python train.py --d_model=128 --n_kv_head=2 --vocab_size=8192 --tie_embeddings=false --parallel_block=false --init_std_o=0.0558 --init_std_up=0.0643 --weight_decay=0.0 --grad_clip=1.0 --batch_tokens=32768 --doc_mask=true --train_tokens=91510000
Each number is 128 + 32 x the weight over its row's rms, rounded and kept within 0 to 255. Layers, rows and columns count from 0. Numbers have three digits each. The size before them is the row's rms in percent of the matrix's.

# layer 4 MLP up, 512x128, rms 0.0643, rows 369-423, columns 0-127
087:116166115176144135151174089153112106107142167136123090144103116092114086148150117166138127120129073155081099114057138199117133114123153137129096093135067159133140148120133115167125101124066089115031136156171113177132090131143115163138128089134114127077104130150123144205062129098198108094126132121109107162080170158153132122114168119117123122180101159126133149104146061111089162119017
100:107089085171152066081168153138114135153064133131172166112155136148131071121211099128119114105165173127100162125093149095116143085107160143086121202132127096187096104138118100077122143135131162132150147147113090094197071144086045096071110144099150123129097073055143126139151099079172132125159134082171130125080107128120115143086133147162163092114113114086164134122140093162147113120155
094:128162119163139124146168204158112133125140103071149086174140168137107121087081145095166087123144091129091170149111136101110154088138175152162122111086081080147155130110140100116146097054175131183168112150130131129131137079161121107186188125056154120086078104116064144125160162118111130138101092078115216166102143088139156140149173100150149116104073093148109131150105107052146128146123
083:157090151115119159159107091167143123091103094176122093119117127112197160119076139083129108119153107141161203135076170104174099131120118113074161161082140123081119153090191141086087088131150086127116098078154110156154094186147170152130153168091158094136128152138148147182151192124159076111132130108125138149103132082101198161134166116108100112169151094149129110131200141113090128162044
097:084122139173134132092138131087140165185133136173122013085177122152093094088150097148128145156156143157116114160135124152146107122119146083149175113072096146097104126131125047100187123125190147131163102123135045115123145132108133121169105085117131059128097102148124192130134111114139115136135149110216126118115152164128156167098085115107171131168185140159139148189155113087126113162178
099:132130093064090144125133138139124062102085126131126098172098177133125080146133124187203102127120147169136116136162099117160085068059113048120078125103177105086152156115092103135112132086108149108098123082182112100158123122118115150182135128083067119107155120144208125150130118179170120122127181178128152151148184101125136090155160130126091165172114133188134101128107149130138184158078
096:145090129181136153108108129144128157188087128193116102154087189083117118107056112129110123163131151116110075116119080150144121173157207082085144167071125109141147200138128107160160106129114097118168139142167089088068089130119099131080073177174102134092100096141152128140136164121105136054119112120156147143116091116090121162095115079115124130163163074131148130097082099122115210154116
100:127129125128144132139123103197238131146144168190129084118137101096106108154157087106119130156093103146116146105125136108145142140131140094101082130074161139174170128122125151135142145097103150129067098080135129103172192181129137121087151138153144155162011108175143157124134135135144116133103100199055099141107133157099153113169096105084137154114102091104091070185174147099160164153115
103:161162094134094142129072092152088150125200127147147046122116165093172157146131150088104136147099108207167157154067122127085111136135152068117120104116168083126124079165153133129095117119148183108083093143146118185150083192136135154121127155099131134163115120117132048137166137130127151099104164156127118157069153057153147112072129122101128164184150186144115130051120157113150127146157
098:112033119144083124083176096153103179098186110165128166092100114083075053130108116125118120107140106175095119094142089121077107150114107147150140114092098047074147157108084116153068199175085090149102136136126110115162144121151115096112200127115081124104108105132097146085145044091143159068151155130112119117124169153137153126108138061102142149113147134103143107150105112120133100153134
087:105173106135101170142136091154125111136134109117155100158145105082233153134149087116090094204146145115147108145060140099126112099159163118093104169153135085147113093121157086097153101153124130122125163105175145195086107074149109110107150137106103217060176135099127091167112148189091180168123137089066123139080173138171122111091085173137114162169142103133144144096122118099137107129131
096:165123123152105165130145139133143150141135138129124088119167068095164080119160172095184167123120132133035125049117129141120159147144101098109170162087116150140225126097118157150172106087098187151122115095138151141094171142108134152106130108175100099169135176173128125145201109137156153049138123154121134141140077115178163133175130088091109117109152123089137145131068165133087173192118
099:094134099171109150117060092157097144159152148102106048050193098111131104181165127138116107137107115124059176102150094092073090116190104159115175127092129136092163079127118140127168117096105145108110093168128188121167131129185114182090139108138121164120119123143120173157115062117118153088128142068145104150116121168153111095183153103150164154131211094114125074170116139139127119123114
080:115182101147102097103140163074121143116146110114079047151078129151145135116094129170093114133119113196166111140112136107132100089178121187189106161122094124127133094143171136130143153109125163180136111141058174135157100161111105131175129191113113096141097105159127101163143109172112151135149160148146112153104163201168156086164159200199190087125107082093097151093077121115130159101103
112:160112108155148139096138154143118111147174168124072117155068111101147096101129118115122098089095140102151146187081079148123151126076137120159116148183138071163076184094072143149167129133168140133087094107195096103144139151131101179128177126092118124117172085124101145097227103134137168181102152099128091110143105109082116112133050137089142138153106144154059149136133171092146183141078
091:082163097130075074171119126099117148150133134115103120134086096126153130060176137127146095128101155123127149115121123102093119120087085111155096072174120112175134162087146054173094122123134126055125129107118081115181214109106194116155151122151109119145135104193150143133190116151143108105114205118114130112116086153078113111115057118136097162158132148159127139139153232111170160103137
105:096112136159137092110127121195112125099185182129101097117084109060120127153130105109145146079114105102178139123152109176192093116184176128173108133087177187157118128133158122155124160176186110079120180124128143127105159094164166187151146137128059075087131096123164081110102089135124168111112129136160178180105129117142110099156111140081149149148205143129096134191091161122140153166164
101:155177090076147103122210186187167161095132082147105152152130165129164126133124157147107111083178164164111143149115127139142131122063068180170140175139175144132172124074158146101151194122104107132112173131063098115109127061091153097132103144092144096110127111110154110104052126110125127125121135116118109160158101097117161070076128140123130100048123149102159120059097175140164128145130
087:192097144101054150115154112162098122066161150149132191140086170144088119090160141133121086123134132141186142121134159163055151172085165123109149119130112137093151132142137145197182140052107067119134139150198091151175133088096154136112065131192136145119172126133117155138173095130071129096106135119122125104141096151082158087113138168134090144166155086066135080122089159121110150139151
106:110128105122155050141214148138174103118133088144121118166088124134102099137094088154098101099078173167165115187084123127107103185140133154136143147137157153137064133099077120156067110167096131154163143140147098128134078079127140127063053136085069121107187153108075151104147138119101121154150164136123097070063134132145147137138147138149129156090188184156127133101138153087150169096098
104:099201164142107079117096166187161115129126122142026124117119109079104161145125122161161102143098176183119118156094101140123170166099100108122155043114123117126160140141065124086143147133116106134165164178044097174112091134134130168166121157157109117138163161135129115149057136161127164080132175100154110118163167132062130129105100165128117172177138151077135110184127163122142102110154
082:139114152121103110139164124100120135107138074148119078147082129067115121142117179126127167122158144136093161151145140186208159100130218135125165106039120063099121032115129098154091160155141216139191133137152114086116103151183130109139159103114111146163144151104071129145141141171085149129161185105109167127115131156131171122148123124189120090150120131122181082115091132129110152143115
093:071118202131168123152143079144104159117071135095129117137131120109101174157072157093137119094171133146169156144086069138171170149071080091128154103181163068104157088134115104112121134107159113111158067054131136085099076157094077103110125155108120137168105186109140112120198067128104129129115126119164095132112087117148096116129129105143074157099146166158104141154146152078117062081147
094:102151149165111156134073112141101128165136132085153067106095144131122147107111165207140117108181142122155141168154102148190037071143154142116135136107145180128173076087064153091161099094127184073092144124134188112091134172107117119102175151078127131108148117124150151147079119049120107077185168115156116114134175096126126154135107085080112154103153099128142138090154142113153159184122
095:120163152069078081135107109110110091134103080139161104075090122178119117079163135148168143103121164088105091158115125166160081152089114106146090078094148145087107058089125066147135175128179137169122110128113181132117134112151047163062097112122123161103093132077151127171135149145081150088080134117142089155063105140105112125115143081130144133116088124147168120110099159085117221115145
096:112167102175173166110124114166130146119170136083082061170123122084230111151115125147131124125177101164135156108146076133047082155114103132134123167145119179128116163062111122136141191065146083136156131168134092123176112130148138140158117128125099084131139083126111142104163133141199092126068084128212091179063144133132137070132123130083126135120120104150143118163093118107155127152147
110:131139118173124122118147135137137118124172131138147110085190166129180129144164146179107137070104085187115110183150136091112068117097146095191093132185114080119159191203105122111150116120174144176074149097150097070134110110117092140051118142153117059128120158089084138154149116130087135119094087112111101172158134130131167085131117104148131244141128162134113109122117174154144146149137
105:175122157113119137087078158148140117128063149080161093131061149137109094158144172104102108145090133097156083123163122137153154144114137086106166107145115152150138110149155183097131186085113176092100119156134160089096064075171174144148170137137073098065067106097107142112172074168088114139174130118091086146128196148132125121096087086094097135108098188134159187107144123096133103174138
100:139114088188100141137135091117096072153147155125061171123116139171145129133136149127115140101133202144134131105093056088089138120037119156099121132132096147183071134152124126164143140153150107084113167112103163140110085119144131118092079175158110142180154096124149120160109073147085154162144110174082069163156122112074112099122185128110069145131111169128164075100081071169129179099104
091:139091109116134104137037082127112151132135066167113095110084123156108123164179144156178085117135088117078100143102105130115152080139172106162162116209107157154171155104198166093089190137138129087101111129142122130103138144135157098093073148121152129156107208123194140111108097166151162059113123098141122164115156109154124123110200108074153117161103130162140088069113147111157155151109
094:137128109125143141084174102162093096090192166137136155123152202115110081120101091074156101120085105105193155172111221172155115120122154117116158080124153192197096109112136117163080112147088148082163154130073127165125143087107099140130147131098171166121068118187144153156087135130130122196151132148103102124067078140090132118123121085104108157114158116164100107139120078102134170092135
095:060082111142096121182100136121132195162111063077176126122117099174094053133173138152145076068105072138084116090102146087124131076130160084125157156153153140078115110088145085171169110094068155117138122078121140083072112119160120171103118173079102122147081105094077128139094110121125081116140132134153133162136136125121104095129090094167134092167129120143159145110155180107164098092094
106:168097132150130114164134102100123130188114144158119100087116086142140128098125087144126113102133126136103165135183144142081087104101131117159130119116144106120128110136115169117165193226094132108111107052164096117171152152073108102083172192132149096141170161132139052135130161136133130106137087105068120148146117206197126113117161128092128101038072159137158147141152101101096157167183
091:122155107131143154133109056074150039149135103082114146128134126124175075147168131127145157088135142144127165117174120069169155085132159139061165214097145166130115147113087143131125156151139170167081116087162106184148155173152110139134094034084122105174120151111121168090107129085104129108122154135101156143106126105095106079127149122119160179173095165100098129090080122140168090123077
109:100096201093087142172099148162116125130113088097148120121110166140150132113155105162109114108121129086126128177138108095095111086096086126123154097118106150154071141151098181092146090203124057183116149076093075138192111149142074097128146139085104106106087093112086087101141131100099085128159084184093123192129061173136081161122163118185157107157133172177139108115092129118132117090119
092:133170129159156162196158165168108090104097077089088132157159168124179120116110088138087129121122137093154153183137086120106122185153162127102102142200131171130094191097131128152167088114118119109146101132132132147162087130190162129101142065136121133112111102084117160144160093136099161118130105115101089113083186078219124121109063104130147086084156066145129163139071107117180116126087
106:139092080080109149122127120177126142200140164159123098075151117145132093177109108151134120129127148081110173104140135091212073160079215119138152125122096201154130189178144117142097109129102106150143144151141125096187140110125141121141057144032166075140082103129131140112110122138173163105152147160135141184121157088100149131133114100136103162084140145109054088130114073119129143108119
112:113127082128099113155162017068148159153102150114098103142094073120151115135151182076172162114123094124154153173110097122125122166095120208129127175161136116071129125124101106150166120084117105044146101097092144124141137110146060062103099134118127147121083112112097151084174173183137114125189108145125140137115121130132202147150143118175120128060130148159145145079087129130088156124132
105:120125175149154166146089146151082132117109153147106123112073124180150099109127169176146119137071159161141148136134070160184163114081151131125167112128172128117042117117196112146132186132093086114112117104165104143105111122083160149137147106121119186141115122099067091168123100149132140165059123094056162149167099167148133158102166080143197127086108173101081157083167170150129145085102
103:090095108117082166170137153119156079135129108144144142156118099125074142143074162108106083090124126084087158109132080139152124114149119134191165143095139085159132120044099122181108145123079135098180162130174082086169144131128110149124188128083086087120123108140158140130063125099064173148111159151096208201126096129127169123128123141105129044159144164160118155131162138124159139115194
095:172162141118149077112037173146120153119210133156094140179077106125127118096134094185117121122052157187069098151142155148105109120087127110115099115130117136121115155224122130105097164143095112107142118157097136058121124134135087114140097137112093109153138090071145113128125178224094110124087104096134121084122124112135163061143137073123129146154151136139171079136086178104146133126134
108:119119133144128171093147134135121060154145120056095180151110163119141109133146147141145104141124104123119129119134117103161138185120137235157091132120134149134087149079129111121129083101128138088150129115183155097080100099223121149044132155100188115120142106134077157134144119109143102142115098188091118138065127112110154188146054152170202121076138141120179157090134102126124144137183
113:160144139091142118124012162082082143119096123129153093120122121098130206109150136088101116142119134173143121153142131193124063144099169138120163140160108119153054080111132129083148164111092126082165108129110098142119088125154127136100173053143131132134121125149106115123141185064188121094079157126136120107132124123105128091094097161141085128135162174174192169124128166172169069150079
102:169094056154105136153153076171130110079104117117130068058118122097071151143134159137146077051125139136151128139144165146139110073139125063120199114084072141171152074110075176153173183159134118172121113119143120086114121104121074169101179093120050120158139131145134087125129122124086091163161096136099146081135119133109129120142135153118098132118060133108108143145121142113116060179113
103:134115068168128198115134109107177135164163139182158095141099124094128120086082165140208113123103089118136106083133218155133103155138151108091070152069126125149172123165104083088155128124143146147096154104144091137135114158110149113214145137104127086091132089150148112112138069090123155118151167181143127132114140121147227078084132123123104142173093142141158146082087136138171148179115
103:109113119098065133152119162121130100119060153116138095105131076133121183186155110104130165104105098142117178069128141139113128085114173164182208138118142149156131168169139150117152112122062172095126118107150092204102164087126147091065110160148079117146141117142158032101076170072146132153121159129111103157138118112074116164177117157154143085129099117129154092090153174165145166144112
104:154124097161171105131110098148164138116082170137066095127111140095059172165118126077083068133151083169171160104075132119110134146094095080100062152115169126127116110074137113121117069116065067096138118090084124136132116162148113127128160114099071138121113094124184191157202086110142130131147073188169144131135125067165132084118129122105120134131110162130128110088184148124111179088133
106:118072126201123157155078110092127141100140147081136069129144110149092128122083173185132141153120182139076140138115115123163138118120115128121097147092150165121153105106115172129180157131181136140118114158169103123142079111098198148144201160104102090151147114089178102125169060138122161110190131155139160112126124142186126143131118129150114145108114051070113100136124183161044149114045
095:151141132174130130198188130135175073104042212114102125154129142087179129123146125122119138133121108168125099161105164154145165123122133186101124161150146124152098187085151114147166124157159150093163141111055182155159108113120118077072163148109137152091146152080122164145153112183056094099162130086141189106126150106125149089104061124103160106081140131077159125116160136128092093132153
086:142172115123140203092142082135094212067129165115113125127121087151151064071069138105093134149147106135074116127089127140078129108075127151152102106070144149114107138159166162117133115078151133168135119163098129157159141121116068186137157112099095098151125166127158105144191150135121158133107086178168175163087165124090086121130113129153184130198135142117165142098099199166116115180125
106:092112122111136096188211103085177138161155158141124120088079124150115123118104077086166146159165166140160119104079137064132123110093136113163080076117062106149116101107145122144143090121088095119091108063089096117113140169080091169152169109137122145109083192117055079132084121124159126087136134166101148126106143139084136133160162125142166134077121161185113058127119132125107104203135
097:147119165134059200148124135086112074150156145127111090101116178130097119157093105099047147106145110142040157118113161089148079181097053097121167156130126183097150113131108115140118091086114160149127171146122116089152101093125173157158127159125102136133133136110165206160140181054108161071121074170147089140130128143100138123125124131108140099121177155103120155095162191112115131172100
097:085133089025109057142121113170145106181081116136151098114133131120113105137103159107126177184159136102106114062089108130130108114111100120137113099100092171128141127080131192169176168152053134160130119091111087145092181114129128130126131114180096173132104119090110152109101095131120125104148160196127147097145158131076176172153123134067171120114072109192157187096125127148115098096091
091:113126154108126154130132153145141101103174088150108129105192096127185144190134112076087138088116111161156112103116111104147138115083155073112091131115155089183163111214126088180140094178099159101126159094042137124144076088097143116111124143141126130120133161065081145073082141149152096153121185119142181139084164119099152200140138178122133172141140166094094089121148179085148146157107
110:109163158071122127178131120074180161197119091121148140091143105128131118150103153135111085129200098120142180153113179137158127135121150155157131149126106189100143106137122070082116151155076075114099169134108212118131139065126074187112120110100117079131201095092096151100151141122117093117146133102139134152057046123153164086137117086158116136110137118103120162093041128112125126129142
# layer 4 MLP down (transposed), 512x128, rms 0.0642, rows 369-422, columns 0-127
093:149118119092093159118154109104124069140111100177159159120149102131153123126151093156151135125198091093087099136088108134199126116112122176148118122056136106121098115122097114142132118160169075132173173164076109181190122156118119221103152070099137154104090101162150176142102123043118114070126114104116169102113106156165131119136105113161148089153141165115200109154136081066101140105096
093:142076130118087117126077054159136109157136082144136088077108088093162136144118110122150114126116105137109130118112131143123147080119121083173198063119102106129133125118123127117109122189122124166161135149164119093101111104184167097110191103124088176126108195217078142135113189179166102125112145116144144124100134144139163099088126076102204132092102143128132072123128138138199213123093
092:140106127156096156093094118116134028159165137105198116098097139150114101142105099167134152123163165111121112070104125135134157122098168161173174064147063126173086148133075142086144137156114101093066210079086153198083072128143149096099118143141123145108164117134103131154124103081141176102151131143142195097177116147111147088127105155121156117089145125169138081116136092090129114132178
076:124093154172111084063083190106085065144086073150172077111186100133160127093100160082091145097152112148098071156118142096183159054171152122126112163166161152124095119133133168170116164152164054141148135123078126131125146071141087139135157135125128176115112137115131160126135120167104138128127122124109148136114121142107109094155106100162150125130073137169099228163097160099146089106180
093:106047157113174101121187146074160116060105126109073137075079137097112137136062139113147134108160154143126086081164088119114125144086171123069132105150110130095161133173130088115162109118157155158100143139135153088120131098154155168103179115136128148157161128104106146123189187171101180139109145197107127080161169147172120135108129120183176092144144121079071124091123100113090161136195
104:138162118111115094143140090156102145065111096151143079096200086164135130150108138106111128169128077131089187145136159112192095116186155134155084112178125105148166086075137108079157118112116180158117139101221080139131126131107143213187093145120176158125103091092172151166120109176115160148120109126086164202119147112110107113140130106143154102135140145100133172208152127095125131107116
106:147135147124135101124093165090129120116186130167160155127101092141173138110158116167155098099173122074117133135146105106136158076118137124105088171210119143162158097141128135156181213144154115100102100173070133117137166131149152154149128079147156142111070108112134140116094151140125121140167121153089099116165152114096147095137062167101179143116094141155056189103041162157071053102161
097:085076167083123123075098069196128094107077123158152177155135100088160117121078118132109097143135183134132143121117116147110126141113139140160165092149090112163168157165200089149155111143056092136084114143190119106090155081097109150078103169124111153129065180129163079120127080159130104122088071109124112101131052123106147070118062134136154140124131162097148101086145135123143132182158
098:093142098102151142138027122176118143113125149053186140162101105142122145132121204067141210104099139186170142139179140150141096105122152121134141088156142139125081145142159128171116169136149163126101085132089083073091159125175080102113048125143119124171191147146101076147129155118087093127123103180107107129139109138121123166158125161138121140142141131134105166170137146114200070097135
108:125152166165098078154114113115105103103194110164115111112159106144145178117109083115086123238135098147191134111093148088095160141131110094098127147146113115104116174137142067074131121125155079137114143178177136129158128097109135118121079118088093143149115100106113202117098124121138181137140118147137089087178204180070155102135173083087098103155099104131134175119106088198124168130154
079:130126132142100146188128065166164104059160105086097131156128138116165107096108136158150156158081095164137077164052143149133138096122137088159119163162086146113159185097099120105127103190106106147157130067083089102168179144177108139088155154186133161122132113168114130113076130148101137147052113131111107119089127119146117080101083188112090167157157098121096105059132136149145135199112
097:100058092145153053156143111113088140116139144120064147103110091101147079150114169120187133128156140169105158147161120160109139105053123137121068099144138098128074121169164150124149136096108065137199146090152117133100070143152118106125167089136123166127159127120152077136085139174120138097158121219135117143144094145093102129139069176092169110107162153121119164194159148189097161163120
108:104138173138104140105095182168143133185166161116108175099129168162146173154112094079153098125141168099079152112099059102113112152118164135102102109147181173162107112139122146146112119110124155111117109156146107166104118074197111114182155045138135166091137059102141158143145079128096123139100088143103116129138186085117144147159159102145063112141077165137067159102156063095125171132191
084:167098148072094063093150132111101162144134130089134187190153163119091109050147139120151141153188124141128185142137137143116072094120113118067143120068116130094118109108144121150093108153158144076077166116165079122126129084167069195114173179146095146144105184218121127106139118161147077109111121100120112145166146108122112176157090109141097083142086129114100137113134128132161064157094
104:114137160112106090133081149132181148067103121174106143123119129127120123198161141133123120109142114143123120084113088215105135109109137090105137126153102148138174157123049132110101136113098109075125080113204132197132122141164127157203200142170172056157206120132111112139113164155147139163121107165096106164080105116150151166135144109124127075166160153076137089146075129170105155153157
095:172141114125109101173089081128173138209094104160110132119151157108079132158108111141092168114142094108069067107101102139141151176109110142128154067140160155130197107126106097158128105062144138158121056102099161160120111119110166120113131151141146085149198078123148179180145124132128139192209099150165133150109167094144174113130126113104184141152108197141098117130124172077117176145108
097:105102128156135145131119124188120116109158140118097083131139065097119110187074142138128119071126105116071091088150141181154165092157191096134172151132098082145120125130118146150163126102134100154135198156089174104124144119188095115079160173131146114159064096146126089124107099136074101180122109074079169121134088109102184137103167099180068121216144137108165141097123163152162122117091
105:129084118089105177137165077130075132069119100148150126118130091109137085086143179105133121187143074165143107090120062178074162165155120071103137129121154094077163130139100173098099120123085053134098164132128134146111143147150138115149083155126160140111127132171170109167154105173111104143089140150074113125173160094148115166139110096136193197136124126055064082179126097145114118170141
087:109144145115143032156127112149118166135092120188131097121178153138120193111086174146140151101118115072187106104137113137128097143110083116116149135151125151171084128090168139127077082158149159143076056140119081083155186123133100061148115141069166082075104127128145095111098143076129138100118161156101132125143092102064147152097147136108128115084114104151059168080140132141074152184123
111:069176104183123127120115179103081111108101074149110191102141131176186117149118136147145172069176126089070167084142133113130103132118113135110162109152192114128153108127121131137084114206167160097132192058154175105126131144130088090155139145137183101106167160117126139108090132141062184095131141169106100149057088146112129165137147131168163141103081115130052134117161103138136140113149
093:192130181140131065106128140143142158211142086145115137083150198185118152149116147133110128115066153164100163091146083129092133159146104124152155122086153112155130137114160168155105078125106084179135091122165099136109158144153111108130127140121153068208163113154128098119155128134119117125066143156175101116092132207177163064123138113144143075105081162137109082091082188117130117158090
099:165134172176146150106096130079149119081036119173133184161132149143151141125079098080138134171118093170131134140146095092112154155122117097104075135153160136106111165129138160151145107129134114085150156116164105159133145154184094146142088124150036133138093113161191127128178088125037134163116114120148122108163160125115052099046119112152125126100150171147103167149062116162092160101109
087:130180137122128210171083095096120119132139128128106124101126101096091137160145165120141160116130141127069150063172090115186151101085143149155115094179106158175145097127068239098177043178109121175141151167074134125098134112137141077171034134166146110104105153061120158122101105164142093124108126100142119169148120156123111113123082150136150133121126136154107166107132127150167124140124
102:124160114138177101139174118112143092113086127126134121173101174158132171138084156143099131136111094029085146107170093166159110119070088149102181117117138112096113113131154162116159124099168107128128131122166180151111151154195169136148100160049086149087144131178133147125135113104151130123169119102106144155145132134131124123150167063128033094092089071143141166116144150117173143035181
093:172163152168165111175177174091160166095120172124134137149082150188121147160233113126113129196049132079075093175145120090113113103132155136186119139144170088158070183144099163094106102129166113137144145133111131186137136104164102161117124108183171178122101142061178092087114148112084120122126112182088144130142142125158112122141095086171128158153141130168116149151150122118129142127101
108:079102114065091143101159128103126089089159093184168088200111148128145133168100088131103122160180109141124156121106094119186116181097156155134147132141101159176103084148130119127102156106144192121096147128145104153065106139120104095178151144111051166117157143146122104166096125120149157085084118148140096192195131146161122095122148139134187154130171174194084133044129146133156163139156
102:081154107076110210113099165141153098123132104137125100135121092093133129128157153125137087111047124185173050105131179148128083099094144128140154101069140181113109124110092127119143123128131089178105190183088093099133138140171046130132080115154173144180206106114065125130142115144155121150144198082118150123087155129137128093086096095095075105113107140136120096164103132121146126163121
090:183148111028141154123136103063104143094150132092181147138119137184176130122184113080122181181114100106135119164089180032149160098146135175104108148141120148133138156128125110116119141102094176156171167150120132199139086173103112073101180152116090144121128133151126104103081127096165148108179142104113121138170110087128108112092083099174135117138145199127145120101080113170130129156170
095:105127074169096158162116145130147132146053136156122154107118118156079148127138085098147166122125099128149129138159130204078122131106065149159126064151047070201135120156145169132128085131141151066111139088095130125150076153167173090093152081149111148118095176154132117080103082098143095131079093199147140142177119113108125187115170132130130104105176122094100077148137123166089160102115
086:118121131135131077178140117143122148156197141142118113116175104133201152130114191120119102161125159145073082111105140109109118089144089135173158132122089169157116106118068094134157121165147121172141178210091130097132149117154098144135095140058113147085183090089111109070109092179165156143173085095115107112125059102081134147128138125089158098127072093101179159098066109153127107145072
100:133145153108123095090115092118197156100180135083144121138111102137138107144116087100166114138143119137156145118146153166177143190150129106098138110128139134098120219141150195089161144101157120144075156084138115121119191118143091152154044101168102169128162173187172141166135120127096134133207109172160137143152143064119113050147077131089074125151140151145144099086064150129127159112097
088:127119168155108097063211148156180153055118131069116104053165121076112169124128100147163118095126163160112067106130116136163083172164112108135100150122149094131168153139093097101096122170108093083135117132078168110151139072106112177104128117089122187152129129088159095130175107141164162113174095141131097087171177094103177105104134138114134158116135061149128121105111171102152175173098
109:074092083121134146143106085161156142121101119087180073153136098102110154148187128130133170117166146013104150133192082086128139159138138096127105162129084169056149149155129102093111123160150065092149159083074093093117123175160143117162077098109063187166178100070151108106156146115130137141162089125131152124124136186094135137151122127100157143128096111105113125146136123113149088154075
095:102164111148066162115179157177170148158181106089185109187131088179155179126155115164112126132103167172112125109122144148133123107121115118130141141139145159159083163147119118123070134119111114117065098177109160147145125132095113109052127101154099116123130058200108136089174165160140177073103201132159102119128070102163165050154124109128148133188125122110140103154128184148133105177108
105:145164113120147133122171154115102156120086118117106163114099123175164118139077079160145134110161118133120146141121165112140159141072068125158146122096157139120094099157137122116170155062094093169142143078136141115183147138166072213089131047110051086158163158099159075085139155180111135110115155119166096133168130123069095134036092187136125097088159106110128126146138120151130149073151
087:121060129108152165121158174174129116122137120102076113066094094122158096136133096136070189103150107170067133101120130097119065079137148131147094148174080179102137116134132105197142124115163090160113181073101088075152141211187084121116199135133154081117149131142112119092092117137169170100129203118136131131175107093096128128081105142112179102134140112113086165143095124143141116145137
103:139098110146143156145126142126149163123119135093130174131079131038093141150205076153160135093164127104076097108150145058072150153183157079112118106178163085138105156127103112125132114177169120173183094118161120114155131100130160149131131106157129146080091104160170179110071143186139101084067128123113169091124128179110126088118139149108129175161185139154070137117159110072158151082113
110:080176179122148090121098136152119129074168131162092136136138152124113099109171128157141127092165113164084107152117123132140113127142134132084081155141149169172124176152146084142187134104129142137135090118179125088106192100095167196209090133171114151106078103115182103169116147120151128162136112119153141118155134158165113145127090142035146135132214076135092098149179183084161189126100
110:127100103155093100165177110117134153080151089127128138111076086120148109140128115073115091140092195116137094104145140101078177142122069194166126152141187175089144168162115106115086093083176205163160162094153178126097085173120155124137115148156105143109170152124106102163140129145115115126120101086171177132135128097119148148194164137153117141191125148159177101106174130040121144169160
103:107105110191118134139122160073142101156164122159134146092129197116071120087141148108195129185125161081174132116108107145055149138107107130082095148144108089105129192109124181089159096173081189083153124146102135137129081122068128130140129104121088158152132094114099141155137132145083114136174097175147162064162120139155148180119139114108121126164106065211112192098113105133125150175096
096:128108176196134165109104100178107172132103147158133122130128186108067136134136153102062105139156113167075089163137156159119145065138080141179127105130098136163148059177163094138172142166070112094141152164135154057215125115087154134125148149105149140082161117121163116159151127149138187106123129129163170177137160130132143127106094123106054151130073158089142071112137128152094148084109
115:126189161094108111121121109093061113122141163161103139095176084092130120132150173178114140125144194165176106145070155178148106121136161110133130163179066090134134084103097103159080117129051076163138173134133095106158158131124093083071096149071155120164089164097105076107128151125120137102122041147137106136102110148124119192112148131091098077145151173124087132128117072102149100095115
097:090147127147149037134191097072143125171091133092143074144137136162146105091112152121052104107085135087104118177126084125092130056187095156192145177157136119103149109140084084143126175168074145104102134102158105130121182145176118123151149130145105173051169131174159111156092114101116151125117135121150156132104046172166103121140071139124156102124114120163137107149086128114111154094117
109:101118103112123143119107082080162120154099119104095139159120115089101119113130125139115164182143042036155174134178154177112122136091117125139144084116078117184121146118175159180144170119139104149145071110117133125081077097099198136089149184185133158136191095185090121137133088090149124133121124148155115112081171110068094137098158125131195108137155082141074105152125167165142140107149
112:125152118178122117116125204137142110117091133131152166185076089170161142135114127098082144081124118164163148103129092144138189190134095164144068094154113151163137149187144173139171118206178157106128149209116110176139128159122127102084128152101126119099205144143124080142121122107152078161123088112111149162156084109124138120117116081138125099139082082110137163166164101080086169112198
102:127160112171166115103130099138142141119177124151176135163092096132062158146114150114139134114095144119096076164140117169177167058159108126110091139143133204079138172201107104146133095166069128127092117079157163064161086168056144111212090179149158161119105154151147080113126126087117141124130139162098197135148111128124145129168120149109128136128085110140092125087128115105090194155090
106:142143122170167129131053108080131159131134073175117125147122148147092081083117148103159162095125078207120144084074147089156087118101110114151108087184132159076128122140116150144127175116137168136145153141129092071147163106157079108189135129177072037087140155157083148191119169142142168154133154121148126143090108107126163095093151101162119106115081178157069172122150146152092134120144
105:090149095105171145115144119162084129149152157130157147156149073149178103135126147202124115119119168153175155124079103095170086160128184151137106119113149159129141164150139157146184134133195083083121065102117091119131136096144146092083156152154120091070152129118120068066141167111199104086149086152138102083114135126121059159185092102141134148123183086120077107147076115140064128173127
092:114117105103127115129128187094050101111123169154136107191130132132127086140155090057128131087098110153073090110105114110085131079110189140109132118102109099068075143171087164111130185090092129112100161127135136159135163119141061102138124191139117118097117132140113135142088147158135097120161156185184120153168098111140097111060119171149065179100149172110109098126161076170170149126194
093:070157029164151113094131114094172102125097099151181153144166163173115162125129089136091132144152127075110092146142158077109129066056152148107154116144126102143138160096128127167140142124166131124158130098163110084102154108125103120138160150107111159110139126077165078118105154066114137137159144100207171161167103164097119103149159091219138163181159112129101152134122181105106080099181
115:119155137054145145074117105140092123111142153087146125090095109095108118123132160095133191147155096160102181105119074196083104159134126107144078164246127138170119088160156110176101142095136112131103109115138140159089138111173128140116140146116130094101157109138099131126207099098165053072133119174129107108146124144094194154136118107092094051149095179121106143118099136087140086127103
081:146097075122197142063109136174086092099103136128122165131174156114100150099095135064149164189081131074196139092122149095139095153149113113129112094139057136113108186138105070099110134101153132088098095119143104169084132114077114110108127145124106108059097145149143098129153121124172117186099113088070108161097149098119102178105134098127123100188159093107118136160111201094181161103120
085:101117140148049127095135127121161176138108150188127131099152162161154078158099081137180116132158098110122116095067157122151187166167162191120127087109119165170167157121082071149114152083116174126056085151123164134151123131131138078100144081171153145128143152115167139103123166119160146150157098088138151122117156151136175135090068055151139143095172166111153045147170171147123101108146
094:141097131148090080154117175153083112148122097129090137154174140137097101114151170101164158114071072074141165126148149179157139130122150107132106046112163118059173166179046159130135090164138105093105067096114170160148135114137144131126086150116152160111131188111156192119090086190121104164126113112152102110139132152184140153128152110144129131113119088073097140127070182112200096120114